Weights of a small transformer language model.
Size: width 128, 2 heads of 64 (1 for keys and values), MLP 512 squared ReLU, 4.28M parameters.
Architecture: LayerNorm before each block, biases, untied embeddings.
Training: a variant of Adam for these matrices, 206M tokens, 12951 steps.
Each number is 128 + 32 x the weight over its row's rms, rounded and kept within 0 to 255. Layers, rows and columns count from 0. Numbers have three digits each. The size before them is the row's rms in percent of the matrix's.

# up: layer 7 MLP up, 512x128, rms 0.145, rows 250-302, columns 0-127
# down: layer 7 MLP down (transposed), 512x128, rms 0.125, rows 250-301, columns 0-127
up250 091:136163143169159179164089099090149093137146133107100138163122128077067153132053096124155089079149130140054149122084087145170176155178158141114108153099153123118074089055106121048172108172171170143137166077145122113067145137151168164121097145150139119194085138143171151091136154119154138130118111154127102057106093109106131141103118094142150057100149164101108121150104154106120125141114
down250 094:155130140125113113095119150218101144176082109142116100146169115135163102134132131110108133141109117146151084171228163105101079117096106103151186143157149119096154137186142096113169065142127190107150123072122155145152118119080036114133158163140102116095106160153031111088131124161088122125159116137080122146162153110139134115161150141167140147122034117125091089109160100130122113124176
up251 128:083148117053163132143153170104139096143088144164155117145103105076172148136134165106125180100137131171096157102167086083188157078062145106145164124156123081139163130143133118024110150142115164136136136130164081135119165185154119095103096101098145147072111120133133116118142127114155129151104128077134158137148099084154094170057165207191122096133158142078082136130162141176090133144140
down251 113:078141158117071053130124146135093155130156145139176147096139102149124157171118124136112114061114137132099137138181099209151116128055139098098172104122127103114143146137133112107084140110115099156137126119130125111209202099096111137089072081068194163066144154180166185126129175076116115162094144153129127137126146169128130165100182172111127105109133088087146128107073136164169114170134
up252 115:119135092106131150128158061148077109203096132127135140112084113134154175152134149089126088196196101059101152116126112094193118177119116096151163149087147170140131094146156098097092095094188108110132128179112137137139137123171165165104137129165044170109149147129120131168141164068154062127140108121128173169125146115152096132142161100136104123103095142086215123131159187107115076119115
down252 114:153120134113123070153148101173115088147120143122148155138117118145154124146130065096094100067091137158117155146130104166135157120118107167082146173109033138088103143122143157159074141185146129145131101176094128098150175140123143121159187101195208159147141105126096132108087121149113082110118140101147083128129065198061191076117124053109109150125100145166159132146105176114185116125119
up253 094:178091086126119097155159125094134099078106178120120073109081099102182140127126195090132099168128117132118117083195104117157121124124093159069149083135118167132132098204192089133125092094160098111082122168144135104190149068073143123162081146153138190192113161121103156096166114168144041131129112141127142093105113142115141171113162105080122141165095107114131176106114118149151150119159
down253 094:143135199088125116111103123134113142125134069097160137127155132151154055155159134130144134132123142152109085137101139117106176121125088109153167152080069128103099122062109111148112155142123158117104163106136127109093097221152153157177191106191086058086164098125169115192083161092133169129080119123133095143124103146111032120125103126179138108102110151134123138164147209164097130098094
up254 115:145082164140147114109111117130122108132055152127132094137136116108133120188114156129120079121170146125076100103104124113125140100142086123179092126148162133117216104160113137140124164182088127186114121076071085132161179152115089192159181158126065154123124139161129067090083091091146149077131134098126127100099123103104118135184140158116212101176177108091138193135151140104090117072099
down254 112:106129150117103108076157136139098167134068184111126177137166166037129133132166171135153152149067136183123124114057104169129145121106114139121128130168174111185122148126119091100150153084127065092131132188112084133146129115201041117129165153181164122115071108101110183065114173148156103143119150139102148156115115093139149149144090173129070113117131155116068118127106108092105150136161
up255 106:116072074147120150092111127130108082173113135133166104108129077149156156097091182141126188160162123118046112141091095137150183132166090134188172139111165154110117116105110160099077122159154091225115095137119132080106151165128090146127163180121144121133057117106155089131074126127203107112151118126131081079083152098127137140130131122128142106162157095100097113146182176081077106168118
down255 098:136157136096183123138125106109101122143086145087076123132171186086105159158118140120063129169149088135107126138211092133141125153152156168125105125082063080141142075108158169126136153102162142197152142094069086096092065162174132165219131133120126114147133111158130115159138146118134142092192052169152141114133161099105132198158133126101114114097101072092143127140135133125126153113188
up256 121:146169107085120071169137144102102128110055107116199164106112171087112160154109096084150123092100167149147094130131117087132158107098139126161152180127112134123187074119098120076105141181115138158135085125109124133076102199117101149120093077132094167168150163134138144125132095098184098119150148074157132132068077123168096144150163136181073129123144190123125183175127097137051137172142
down256 117:063114146119136137167194153150107092059139125151121154158109157149141128108117147177146149092114156125098149073075131159128116144100175150145117104088112125099111169085078116144135107156093139117129169144122144133219165103159131139128048129167154179162132169090069173093159144115150149147134090106088192179177140121134128099063144102086086089143074152110143133155142126135105042126090
up257 097:103127085138104139178057117144105090151108175182144127157168102156134102124089197147156157123132150146123130138135137126173158080079139167180097146106168167122113160137063180106159087072115123117133129131147125116147086138112124123071130084167054090090151097138135132161107167129121125068105121117143078091135090168183125117103141114131098120196119081095115084117177158174058106193161
down257 095:132112176150101154092145154225169131130176156074144132129093130103096156165141155175112136088138177214056137124096152184069151117108137148125171097152153099149096107071185091166092144120112079116151133171119126138091107173170125083159147146094140127117095094123117097103134122061120133128129130107111175110138194125088098129149118120060152109128155110115154093094114173118097186148083
up258 102:127081091145170142156167150149098100141148131083157120102138111154126168149131115133173142167175141147121079152080124073127184096124156144129169164148154136133121123152123145142108144144129097146164090122112016167128126165075132154164069084111135106116170116162135089170095068087159140101143142095049094173150160114108104122145150069183154121132189109106096170066145127137088085133062
down258 104:156140128109165097136207176119144100155116168088182083129115095145174159023135138087069085108152120142104168063167199073174098104123123099137135130167140128104129133135151160121130119083078076126109155175173169120149132198105071097114106116107099183121138155147163101110133141161082126160117125108114144095090165164097095139168150128166077166152105118125124149110105111086155138113097
up259 093:131142126093068159141088175112162135164139162104167141119121141118140138136091158147152106170128085155125166145115080123179125125100088066154086137132153163120097092151109106123152113054101181167119191097129119139131126087168170136127193129152130127137118087144041148118134094100065085121101128086138117076140094096225035179144179133135100112145097105114172159128157124131087148140137
down259 099:169164079160141137174125103073121146152142137142076072150170126089126134088156082128166103139170142122074195151062164131098167106113185159098101099107170103171120112095125173112142127117156140088113092121161173133088142132141105176100105110108133100139155103140113106121118051128160111076186081148148170093129215135127136156124154072161128159107108099176090090099137137165197165146126
up260 101:127113085124202076193127102186145151146095156195187163150150095090127135100108145137121138156178161112087087176110125094093131141176074130165128143104158148149137100158086143113159041112126156140107138082065132130105144098141113160120127181136087157164095189096099081111125128084104150148155079138187160100143175138103126140101136153109166095129084101127117087112126139168107170133200
down260 099:117099164182134192113119162115123133106184121091138155103125124168128143123130119084126098063107160118175140164137089144178193146110148166083066121166141116110148141122175141102114197176136116122091168147115101078173139175170161138131069111122160129135138075133149172129115095126151050141103083111055105152122139048116141116127104127140087101059178169151130165139098074124167111106121
up261 092:135120140140132177113103096122138113124064108066150195104122103087138173096152113156107117080107124128155114123157080140175170123202123059154089178137124089118117143110157167115195101099117105189170147109140118127087175165144152146174146125115122076143158182134104130112160128100125051094095064091108070113109102118107122135090081121176107097131120151076096084124124119153115184186166
down261 094:177125125133184151131113119126130155144138158149083145129128032160173133169129179144120105132108155148127161128094194120100145100124120122091106148092032136140104100080124123155075115170125127110114099137092109147082098090126199126127084171066101172168116123106050126141161090194147145119132218109134159149077178127109130135120175144083116153151110173117124155092136094167123145153094
up262 104:164151047099117077180126139157099127148092142144084101123147116123145172121122088140101131179115214113059073144103077143157145116132094156140122110067131185131168128143145153112145100115170125154180105122150105116114105087144158118128094095164132212159139126127110095170144162136118117167097172114166158136102154143037084134114129064140139201144097103105149123107088152111163068158114
down262 105:100121136156113171117068134116169116174132172120075131101085167175122085110160144092168121131127067144116173097118140076126160137127132148095173112103144117169075090072131143148111168123214095092102079136167172134123112122123208126143132124152157131173152112093126095121104126114179143089153109155077178143083090095157159076088101140174111063150140131147139100162210097107180128136127
up263 088:189089137071165137100089139146159089101162189155168137125139115114138130161098136169143123085137107142126151139147143145156133139130165079131120112072082152134113157127083132127132136131216152104118087143161118096124187088042174156152067097169098118120191124090164110137090102143090111124147044147109054117142134144107070194120134094184121136139136125120142157176104165126071105124159
down263 094:111145114140153114126121138177067112140103098166138125091045142126149117073107119094163143142098123145137146125144114121117143156154103197134175148092024152133073147145180134184112154120114178134076146120119119150105185151162072096126150140106140145139102110133082132151141133082174086174195145069157140157121185161137136083169117108078101122099097101098105140102188045131141115160148
up264 112:125090133147116081121120097108153126194121101094151103125111219109175118105131117127126158177182192119122106118179149114108102134129147118155113157119145194127177144145084093103144145129123143094147121139077089173201098142131101169125141065198102130087094140093146090200144166158113134075063135098138079117121097062122133134143112173091134105123138103087130138155121123110159158148220
down264 113:098139054155123153087127107098114196120080109148113114162103159155160117184157124174117100095160151075102102186118129064132092145095137174121084100209157140154134151138119190123185184120134170177148125153095098115152186101052126059121119083104132091086117142133146131131126116071194120155110141181112073155135081128114158108094130143104089132126137127146127150166113086132152110151109
up265 105:145050128135120123098147119168117094147146154135139066058154131104107159163129105065110157074101168082123078151169113111139120145141110073105132175078120183158178182154074136161099131143185105083113072144085075186128068140129130143189113114157073152138155156125122123195117128097138104100142152111114127141157185114121171145127116115178123102131118085120180129093082175094099139148106
down265 105:154092192082172121167113133138128180135165178113133093150149121099106120132135147082088154114159121157121136149151180087082112141128064102105164106207144118114066139118133173187122097118153101083108134166144136188133169133083100127118122159121095110119119119149106134150181084172079131109113123093122122168121143237127059027118098162153125126145115165119096161151119163135132117146078
up266 096:147105130151180138174083124221076124175063127142210123085149128059137141161157149130170143123131111128099117123160101113144168129171062082126090163134153116177074136106139155136109128134146085082097101121151104143114170144138096144166186150136120122141185180084104076106145141127135135080151136154133144142094215106103170121104093123166123090129119097084146095131109087092077081145113
down266 100:096100154083092116139126131098151145118093132099115197088136109129136163099170133108100089110158103138105103080117101159123108141100203143114165141056127169114151213152153101165162124139162148159109176167141160103159130067129081149145104107082127096145093130200160086167131110140068179167172122092101120137118058161138092110073120161127104204101141111092141178102156140130096133162157
up267 101:078065137100087168089125122102075169224143151164113086133127178129171105129136137089180133105153117191148103094130095101114164045117112101156148136094144112092124106105159126115115119161139154153128145155153136158118114152118111156111129149109108183176039140196136146161143195122113133099174089169123119132080094137096098118147128132145154121190134150123134105164178090046130130176135
down267 102:116099140095141086135196096181167137128086142120149152136161166125144123110048132061120092144152141108154143091147134192136112167118103130144163154129123151122174173074066187099179154132100127115180078145105159079183101123121094073155127115101165127124134132136131108123122120105150124071056133161146106075152162179165193072132066166143114130138138128086174128084106124136145108103067
up268 103:140064084121120088084135093134126148173156156174135151099153140116177120150133139105108092133150099124110101131140107097142155118183137142075168147089110168113141149148070121112136137084156127090135187136079092132171085083142115118196172163148138109112129167116138105085089114137111025172120112160079103135151088129090142180202137098172133154093092108119206171096088129085081161148133
down268 097:102145081132098189228162137146101161125162129081110094115170169105076157129099171191163185141058153123087084114131106099084079141163089116141103142119082117132177132135090152157166180151131153145129149105087176097102068138117137119117128085135087116104153143089124204168156154145145132140101165143136078117112176110109099129142127085143059107168124160146123103175119125168151173141117
up269 094:111126163107108091109104101113080137123170167124153137093145124123120144127157138141159141111076125115135068142166100180099157159152127099040129135173098188137127148092119139114169090136118113098091117163104147135142058091094105121129146190071142180196100128145078125132156151110086101122188105134183110162086074136136131130139176172141192178161064063133097175080173144106130143110148
down269 092:181117091122153191171183078145160141186104104129055093167155143106148113145117123129142094095167085105126135151149158124098117082123047085180129079165126081128132111107095111135072087078123118120128150178140134145091165168083149159141137122132106131102162121080148116084137119079135159117076129182096107121167139100108121115137109125151140104104144180141122168206124150217171078153156
up270 101:177090130152136123156107088156109111183116097179126158039078124068135084108077162146170161113089100150113119151106134148175149165182080165104142128072140152103088085130152144142161155095160057131153076099136049088112146117149136104130154106116170119106106127100107103196153153163191136162154150162150132148143097188065098137102093122094126136145144135099095114096131148167132076143118
down270 094:082137120144074115111134138118135156050216136114124067150115184151120164127200113127115144091163136134100094103184106064168102100100144133137095109137141155162144116158074176198092154158134153162130119147113154094186144174096081129092138135127095138140136121128136090096122111101112144119119064099112090068146142084195126070179118158164145130099122129126103193201140150119131166117115
up271 105:144137137130128165091199096167143085107108122174065110137157128090151126133143105116096141149124090164085121109084114142174118104079123117119114104077147150126096093172107113071174128115095144185104141143129083099029119143185159173160144154129106159148136131090165150156170117108122116170150132105083165100070187145124133163100174136178084144130062119101085180111149202175089131116111
down271 108:156152162124130064109146146129093124156155132089121139169117163130153147171124125132155142144138120145151160184148133163114166136079143120193141176155066141138131117097128154111124166160137112122072153092067150178147194152090095152119149115109191103110076127129113107126141146081126070123167127114155051114147069159160113095151155064158168082138086096152146103080153042125081080139068
up272 093:196159086068137178190151074129106106138146133136130163126098112124121113159177113120139140137169126108101081169130118133145163104100108095145149093119096136096107150135149097108093119089150162126098057129111104231099162098125117131143096136139097174172155129077094084202174186111129139120134093079141175084159100145141106151118132104099109130115097137100151153095141182160039112188092
down272 098:113149126154102104144106085082111107131190180131107117112119123170053084151080103145135160084132133116133081122148128078194173104175126142142050105107100152130119140124165137208142169175118149132157131122120099093141077173144182135118133095121129108150110124122106119149129180105146085119128150191151068142090091147115183037123154113127153089107136158136109154221192109148119104142141
up273 091:115152112089112160125138126120135044095086172144130091100070140095127130129105116079104087115163116158118103116178099186166137123102083131158187083145126136118136126150098077152097175105090150137090127139106074104101097152146157108149127135153104162124147166092162119194168169107127130134119162146077198129164137122120065134181098140167083103121165138123162234165157189158091114111091
down273 093:163081179126125135131137138137091144162082092125132136170070206133115161133141096145104137138146080059162142156095180173114158119125177129169140138151199082193133139068177145146070164093138120102085122116143159175178201110102105143120101123128107123130069145167108148076132089093142141118137088130124070136113100164125190100128080098066154148094147148060122134122125095133109134130153
up274 093:103078131160079101124159154155136122091109171106120132097106097138125163148155119142171136113099167150059133099087149117208155182168085111181152131130166094197140126090117153038099120164125117105099172171147150180165107103161113086109113132095129131135099133116118077089074156121133140127133078082183152128071212094139172171169158158163110139175148082125104137151134088122125115117125
down274 092:214100103161189142112131139141098137108112129101147083120074178150104131138138073129096146063099197174188140112126159081143096065194136115126145113131121077104140160166150048140116098145128139170169117130128097123128110098149104132183130077141094094135143120144119114166119132101141141132165176152079097191156085119086179129111080150116090110154167128125198131154144140088084149115078
up275 098:144193108102099083151112094115127057137078185075098118115170142125214111131109131163108153158145165163155081068116144130129145103150140104086129161115171157160123176070153110088085108093104113158138159105094117070109148114131087111091148168125135045120102113130106124138086140100141114159125074134183116152091192126068146143148082191110179114147126120129106176133141183158120169127151
down275 101:130165102132131148153078153124111109118126141095097096175108207166136065113108172096142139127131161114145069156079126118150124089070138110097140136095154127149115107128159129158161176100185089100067123123173135125181073104128143155101150117137073103191125182168109107120180125129164092093190141064154073146142144154174169127057081108148142103131090140112138181072122134193133117118151
up276 105:115122156098156145187104108155164138116120100098113174168132104116139155124106076136123136143142181099085109101145108111141186098182085079143129232060099088173154161103133163124130115165110137099170126149122135152074160156074108106173148222110096138166128135110139109117152151127178106169106082092098104156154071077066151115085133124151091117102125159105135098106138156141109180183117
down276 102:179127183149147153120108140145097108147125126118160184054106015131132142136108108157092123120105162154131136181137149157138115139153131081132129145087052116122161133097123083152141151123128106141092117111123191113142160075110155128157116159019197121110145140111122180085191141183140088136145134093137148132105123122087130113130149162085136167133174188090122105135075108185120127160086
up277 106:115066133108158133147093119158127150158188176176095075165112178102119132094114123085106207112119100126124087105129117123085162123116125135096145163089165160149150132131111124133113172111139158104132095122137127162126142147123135196184157149128093120108101196111104098195143154092134173076126103157134137125152206123162121134101056129176102042156106161050101090119093148082124081164118
down277 105:156101070117133129145144181137176131142060155123167107115149092087128167161188161115205133181144117161149143124123165074077079124125085140126139173194123135173135150137108159067124083143145121134124154124122112143174140096080077148037055140146128159097113180153106143113123110108106139073099167131041089159137111148113096111150136141170113191097101110107142164131100157131142133109127
up278 092:124113052159105106075147183129154108124135181166111078116139145161140094121161135171098096107144131083146096156124103111118226156138105099072127151135160125186170133166087159145182106105110174168095133177099134166127156126126098113136181158131087134122117167104068110104154188118097152113129067118130158078056137100126135142144154157155163149092097118137090168073180116120173181110105
down278 091:135128096095145142122159103116088108105090136159073143092145178131135136157126119138148197129152088082100138096118174214097134083132131130162134119166117096084118140111182164128061184179107088134117186132090153096123125126144159067118108167037082146108148150151241086153137088165122106124134147144129167102117191134125121192129106124090120094116082105128125140164136118164137133090128
up279 101:066080153096145151125107110205100134187104186100137139115129144107103145126160168143106086134173078092154091126143086099125128108106111083108138113154194133148160122114110131125149146153121150140144094090078072171129123094145148177173144165139092126146090185124125068114141190138174111115070128125120092119081177129139141106145130211084149077185148160047095122129135108098096153180141
down279 103:126167128126153086146191118127137135133067099111101092154113111136176152149139135151155165160103122093130152116148144085045106132046152170109122144159061135081139129190088111072124078120128114157154160118171123143126114152101107135095143116070173129152067121151100154123142115105160146103158150146073171125108110121138116216125133127200099199091138089164166136141095190173136111078105
up280 099:102095144176143113150153122124048152124112120148136046098104136128162139245127110105092093127213113122075090176118134136135122113097125101112140136174145141153122140109136122132140092114118114150138070115149153162125100197133119087136145118115110213099165139091127091132156191178138127118145165120121132145100145148143143142174201128153156153132132144046168171147119087113137066131067
down280 095:162137116125096130112099113155173165127137170087195168102195110136079089098110092112159101150099137163134076129119159191108193158190049101137129103188106081112095105103163145148118072187149135115115112146138094067097101127162143155137166106191143084150135169084109129119139108145107144124183117135138095078142098114170113087112078151106097139114087121147137110135193124099142185141173
up281 114:127087141072161148190157115117141106202077092143125151157136113133134197158091142096100117149191142105153081191131116039111170105093122136153150183145164118180128087120166105106099116133142174046114110100114087162096133122067152144134124111130092168119152088158147127185150115098119198124086095083140088104160130142144128150077118118118108127112107153094125135119140175163057121143166
down281 121:100117145145121150114053125105116081123161171133172162105129069157097104125087100096141172109115122097179143124098121105169168162156113154120065124121092134135129154093102094100169211123150104142106168110177137086153096155168224177126136095124151077102140130118119187122140158136179075118141108147155050128098119161095117083163164109116139082109176177192103140160160114114126133093099
up282 097:120084077101128079107162129151121199115132141203110116145119126133105156145067093158146109167201112128087116166193111078104106115157122175156150107132137088165165147095093145112157139181207112189161129117109107120148145108065124131118133149102098165123060081118156135118074156100173123106085078095154092118129133155132119103154079186128145159120181111110193121145150182117128122105089
down282 095:115173151168106139143080142106142111194149112136183148132175115096087136156108165094138160066094145163180127126053091231150114131122094095132158092181083113163119131107172107135103151049120139100170123128153101131092112141112146080084090090142141099118154124153040159152196121147139132153148143107139144139119117117105081114109193072134151121144157172108071123152125102152146121171138
up283 098:134121121093141100090140074163188152118068133101136048136104121158122142099152129087190223147235105133158123064122133116139167132158090109146141140168155138087126130122162137102190183114127107173122097120166108111141101120127066150116108103146143095115145116136118123114078102136163112095139164098078110133042134133136115165154126150136196183162102103152114146145189087098131102124142
down283 099:096152156097164132148161141123088129117128157125068129078138100192103102171170134111092030137103102166119071122158159130138152130148141136090145185125166145138169119149117108166139129186175103167123138133069117102155080150068153109173115148136117127183130118109174115184199176143081150061135083118158123177166135143067108153126092143129095119088089144100142113073085139125107090103099
up284 106:183180112028102142141155147103178160143094159132152110097132143126184119121140193088166071142146166145152112141093123147175108118174098114089095115129162080139149103163083110091125127116095134147084146164110150132151115123088144148128120151140121147135107126138069119078122114127078171142083140045160078134126039077134101210114182159103130096122132156115135135141181127150107188129144
down284 104:138086143139127181128071132092121071087148084166150087119132062138126180132152113131139198130142095123084129090148173139087198102113165131196104104093122145078141098192089143177124085125191112119124124095174128124099134096168087136119174147105145053145122094086134140126093098140150096130156084159142190095163179171176063134099162127137105141143127128119087129160149130146114127159183
up285 099:150122043128091125095148147109079139091067181137176167157191127082118113124125141143085094131120108136130132201096139127112137119090099125136136172101189083190092082160127137108187132141090118089151084089150138175131151124055172120126074136091146155123135102106119109152159161136138176081111103144106064113135103119167154135098086218157108128139127100106113117101197124155138127182137
down285 099:145182116057137143127142149105136137124155105133090124088086135107095067140139095130191141157116097131142147105041150092134129112120112096116163116087104149059066086156165083116114112138149142113165195138141159157112095195188122161180169142147212184123137164071164156159074165154147083139153083097149131074116127147116129163148082134157156155135145121117108093142100088152163127155147
up286 103:113062090140090090125163150148161127126112149117122171132067104146145186129139155079191181126119182142199114092127073113153183079165143132100181153114161119103181070178135149115141097125091120127181134151094056126106185144125108147138125137110190071132077124185101092112118158070107123090123100070172132129103145114174117134118099131124107170105105106102141080156163077113130111139117
down286 104:119131097118147179193146111142147067144151127184129120088105105132130138056112113080164117097103136200133148146155132142113145083168097177128108144144169113106157058150126116149130082111080116028130132134105118166105151116160084178145071138107077144104154125182081171107116125122090123160170149115174154153167119161107129123110107117123145136077104074195175100159140148107206144118167
up287 098:106143050112192094117146114173094155094113125112153118142115187108234136105166111116150113114135090143079085153129098123165135125095152072171103119149119099144106128148121128105090098084105039128141162112157158203111161123108139097157127150117104131127137143177127165115087168152114114087110126154115112140121193105083195166102180108114106183118131140125155176115126121158166219095122
down287 102:143155179141103154135117120111164078099094134115108184081140118110099113148143090092131109118162099082089094118165103119085142211145118166107102123152156151119167141078119159140146154131169201134092112167191163130161086187146142162092147120174114099109103162077166058131145135114147169144072172133132136107116051101111129114136094139199092057151146134139157161162092124094092107086093
up288 113:136144147116124122199112126039106185141095117127131127096167186144153077116107116194171127173132178159132084135099074061121161121125105112089133143135183144136200090105071110125117096149111154073100120170164113174125171134098122122134137088118100155119101127186098110152164155109111132082100157109124126129115139047209091119182184159154124160113152126118129142183113128094125156098143
down288 115:083098154183105143070150126142180160121112154125201109081148167125111144150159148097059119142081162087170111161178143130172127134114142107147150116134065106094061136063173124172141085131163113163138170160064103121171164139129116103089120140085115099140120138101162135108164128124137133147129060164147090140117092108179110154129060111103138117118097135122083194155151094075156095187095
up289 093:120127069128172183137067091126145100151107155087130158151143107117077075151127122076153147116132164138080143164127084128162205164168125162107136125056177075168169139127091153129116112100176110139079081145142132119119162210135121117118181150193143073088090206088142126122107129078182104104127170147143128151145099106122132142101104140078121093108120135148105134125130175138056116121102
down289 092:064116152115154089076105119073118139151168108129141098161122091144123123161146147171139101165115134119182135106180141120148085126124175130130152090154119181078118173153121072184134148134156117113202113116103125188146128087153103147124125182064084160140136073216187093157108147142118135062157084083127148108124099100129089157096079119125110170166170117103119147155105159081099120192141
up290 104:082112163042142046154182104116142162159082131119089140164110175108105113185145109118101122112139134119084112115186085088143121143114096098116152122153147127114119168135084131120158114066148157134124146148113099191138134110150144072147119146125080184149147140141012139144143129156084145123097182088111134080130138134090116153183145181114162167122141171099165163103118096089187124147085
down290 111:136169059142092129112151147097119149140124130140103139084177115148086143093112156140150131142141159174092121140082105123141138137135151163138082114099137090145176107142101172070179215182096117148159119137146099113190156146115106177054102191109126094132125185099138076117129159135109123069145111098178089088103083127121136127138138110126184157118123027111082147117165187111088168117162
up291 102:153129077121151079145139079133108108150162179161125162070114127157166111098113158127160110125117144095104083129112144054121165131154145143086167118127128151166075118093128175127131124188164134056122115127114115173135139129113141208195144130192125133097091188104080071137154152113089211132093134127156110132111122142149073145118108111094138170180108120081115080033098166145126120114125
down291 107:142154140147203149113120063102166118165113107140128104159151159181169078194123131178151151193152146115130160150101124067128105111120125136156121100106145167136120107073148137143124156141035151188140109106115136117060102102119144141120123121129172145191162051123151145121065140166149085144126109103141139096168114121095151121087116078112106015113140117162172153114092124132134113081144
up292 100:136137102155157140080179065153148100163131159129095144115154100178137097074154127102142124140245116190093160120125071079103166126168187141134169166078132092145151173112104167127102083152167145080077146161106149138083129138110114156148120157153112136093061111084132132136066148098132155126101136140124097143135082119065127137136061128110158126111145131166208169104159134130131110132164
down292 101:065116100074124189094097159152155126107182101079102163116097027117086132090110107140094104150079155135155114128137113071079114182135090145155158096108150091090122142148102137194157117088114081168175157082122194092116131131157088171142126108141152097150194176086136127062185165126169126149144140139114123133183149091144109191116147122152115134140123146153130145141136163128136184127116
up293 089:199182104149174118082193152183094130106079109147179108140093107147156119084105149138134161198188113112081126144105076091131166116204118117152128100060156092151170156141116185111124099174100168144093109105114128129098140088087084164133130161162133147099098068127130129105085178091153122155058126162073104128123120106120127125129067138130118098151144162150190116126146080132130153120105
down293 094:062186108093135094145055143121139159160154130132097145124106092159084108176163101137125082111088112136126120100113141102075101140103039142114147178121155162084084093141131134152095167123183190124154166095143160091135090157111175118132096124131109120102162122085136132067201070132151132116158137130156117140171127101144081146158152158130162150178070150219104129096143124158178129163144
up294 104:182088073086169182128144155162097118104148108095097155075135163119098124138147108160153178130190106114122123079106124065152149094118132095153119096105115169152100135109060136120085138117214149088132149184137146129127076196150213075089140162152059178175146136098072087141153147101129114147142133095095119124123143092082115143147087138148130121150149136109171121100119184155147088149121
down294 103:155130146112123109154089139122124117108085160149170139111152138139131149088068150131091116140124140149137104163151190103162124170080146166168151098154147073153145145096123115094143137160036092189118048099107089135200145117127081149093129079150162152140138127093097158129120113140159153152143137162096123147125104140066148173127116171086122166173056079166156123096126063055202117125142
up295 092:207162136153081120180170109159155144098052142137073106135163140145151094156119130138121079163090161134113075135115109165166096151134105115083112131151112125062167149080164191131150074160148094159064116124100131151129139138076079155124152092203065138110154161153067151103135114160112181136084144130109144114154170148184096114124106126104140082126090125109157136100172104093128165103175
down295 096:094129181114079129106210103093136147155141133128114169141122117157134129130125136196098135067118127122128193103079147140161117132092137141142151117046065124098070144079101113196144098124197158067116157124123152102107125186118150157122129146161131162170109111124159121103073128079151141147163017130144143143152074093136137130099149104130154128146114159091098158182136148125090060138123
up296 098:107099120145176163126070150159103118184127135198082179056146170114118159165091109147108158084166100124121095215098152160124155126133094138156102132151111155172148067109129167116129165109133109127162081128108098169092118142125118175174139070186153128143116110063123097098092123109129106134113089097188111136087109200111135114104176099112071110187122205105116117136127129129118138127179
down296 096:142162124095087143139139109112168168083151167109142070121090132092168142200148108097121117094135118149110129113181128184170153122131166145081076122122153059109041104114127121205132116135144099174092134082101107106162104153149164097170168163123123153093191070151137112104107097155144106141165127116083109150103110119147145073188088122161086103112149139112180158126202095111118146177089
up297 095:146083116102162104176122088124090151161145147133120110038128126115126156144114121143154101094164078109054080152140128134112138069092116079145125185157154078154164077123128056133079167148122106119113154164107082115168117173167115103182212078140132137121092158085161132155142157115111075092146157146075162094155117127155137149168149145143215157113190137140131123130138115070124147126124
down297 103:111151113096150154100149177135153115093191118133157135145194078105048070137114192152121155135146110116109103144117171163128146122179119119170109092137103124084200138110142099161179115169124083107129136168168131136195088124116168107118096161121105071099115185124131143143092067143119133162139159178183111183043103143124103105111126073100098151110109129092157142156190127088134104105097
up298 089:099111060166118099133114085119139141167084192175103077133096126152153098115101098141151126110167172142124112177119072154095158157162146121070107159135155084134178102140120165077120180136105105156150137158129141173138159129119116120123187133140121184178076217170095104103156093071150115098132111124129121107062080103085154152093145152131168140069105084118102180181175142103142153127152
down298 089:095168165109100085132136157134100152077100124166126101160140166088154182175154158117059107129144070082094136116170143124085103127158117133168125080158167157136125173133145177229092111138109102143099141125109134129093177160142128092083182142085108150082190120107195088103071058146119155152147150103136127092141101159121134107106096173148145082173131113134127141109100084149141087111182
up299 092:169120123140185170082129154123123047174133136116126177144166135127146106153154141083117127115158120154137110088175066126124118156093143077114153142146129097107101119128054166066118116202076152130110128167142079129139168118022156101091131164136105128108157089103097210128137136128102141143118111108121172172100118084175121120104099121097204141163156169143164146094119088085114117128180
down299 094:114129160137124094070105048124119201093119152157081150115162097129159174132135100156057148143172164107113109170138074156104098114166163181077118092155127151140152159124111110121137133064159146120123089124157149080138127114198085118174128098113102120122164113193126085182153138134169088132082176183117133133092148070147095162139128084130053102189152117105122144094165103157134149107113
up300 099:116137128094130093147128073141094132184134124146159087095176177103123182181048096115170136152219184165120093175136101104110104141160131144073162168167101112091117100143096111097154158149141076095132112105063139158069124114116104131069142140158167155143151140126122156134095094136101106183199131148105122112086112124092161198104180091139151144151105109132074115165139172134123134116159
down300 102:109152152143149071127119181147127162077120127135120116152161172130096124147095197104106120162051158172116154109134130122142084195100181151204102111151068088179079134081150118158136107105158145174112136137181086067105156143099183135142169077133146121111126105135093108068140161117163190153119126097118152163139140099064133150125077124105139133143119134125139153144050154081085100161107
up301 115:107130048056098078126108128164152156086125144181073139099177134107088177153066140153105128118126152082126136172160107147124194139127104129106150132137169118142140106172128158084175102143168165152053120141138144117084142149137079114158185160142072162109143091087126089191147131118152142159107160162152154093115108137171114121174138148137102095113133157075148092114165137151060079194119
down301 111:187125146146161122113173148150156112131087112095119121153091120142206118076169120134157115127149099162138088062140161119097041060086135110132159147171140173117157158197101143056121092109123091104138138129113107143153141096087080093094153135088105142136101162208173131101125098156099112115156157108079154116115176149110132175116098184141142161184079090125189148091127137118143099112154
up302 099:131150159144092127168181050108177074144159149160124142135135123101096148139086103090147187196108124132143146104124126140152115101129131149122122160072162163142156151107123086117068127122134117138122134114169106176163162168096176137160096109132152067072074156127117073164059155125159177114118190094133118091146123073113160109122199136144175083161114113081176112055143116117080114089121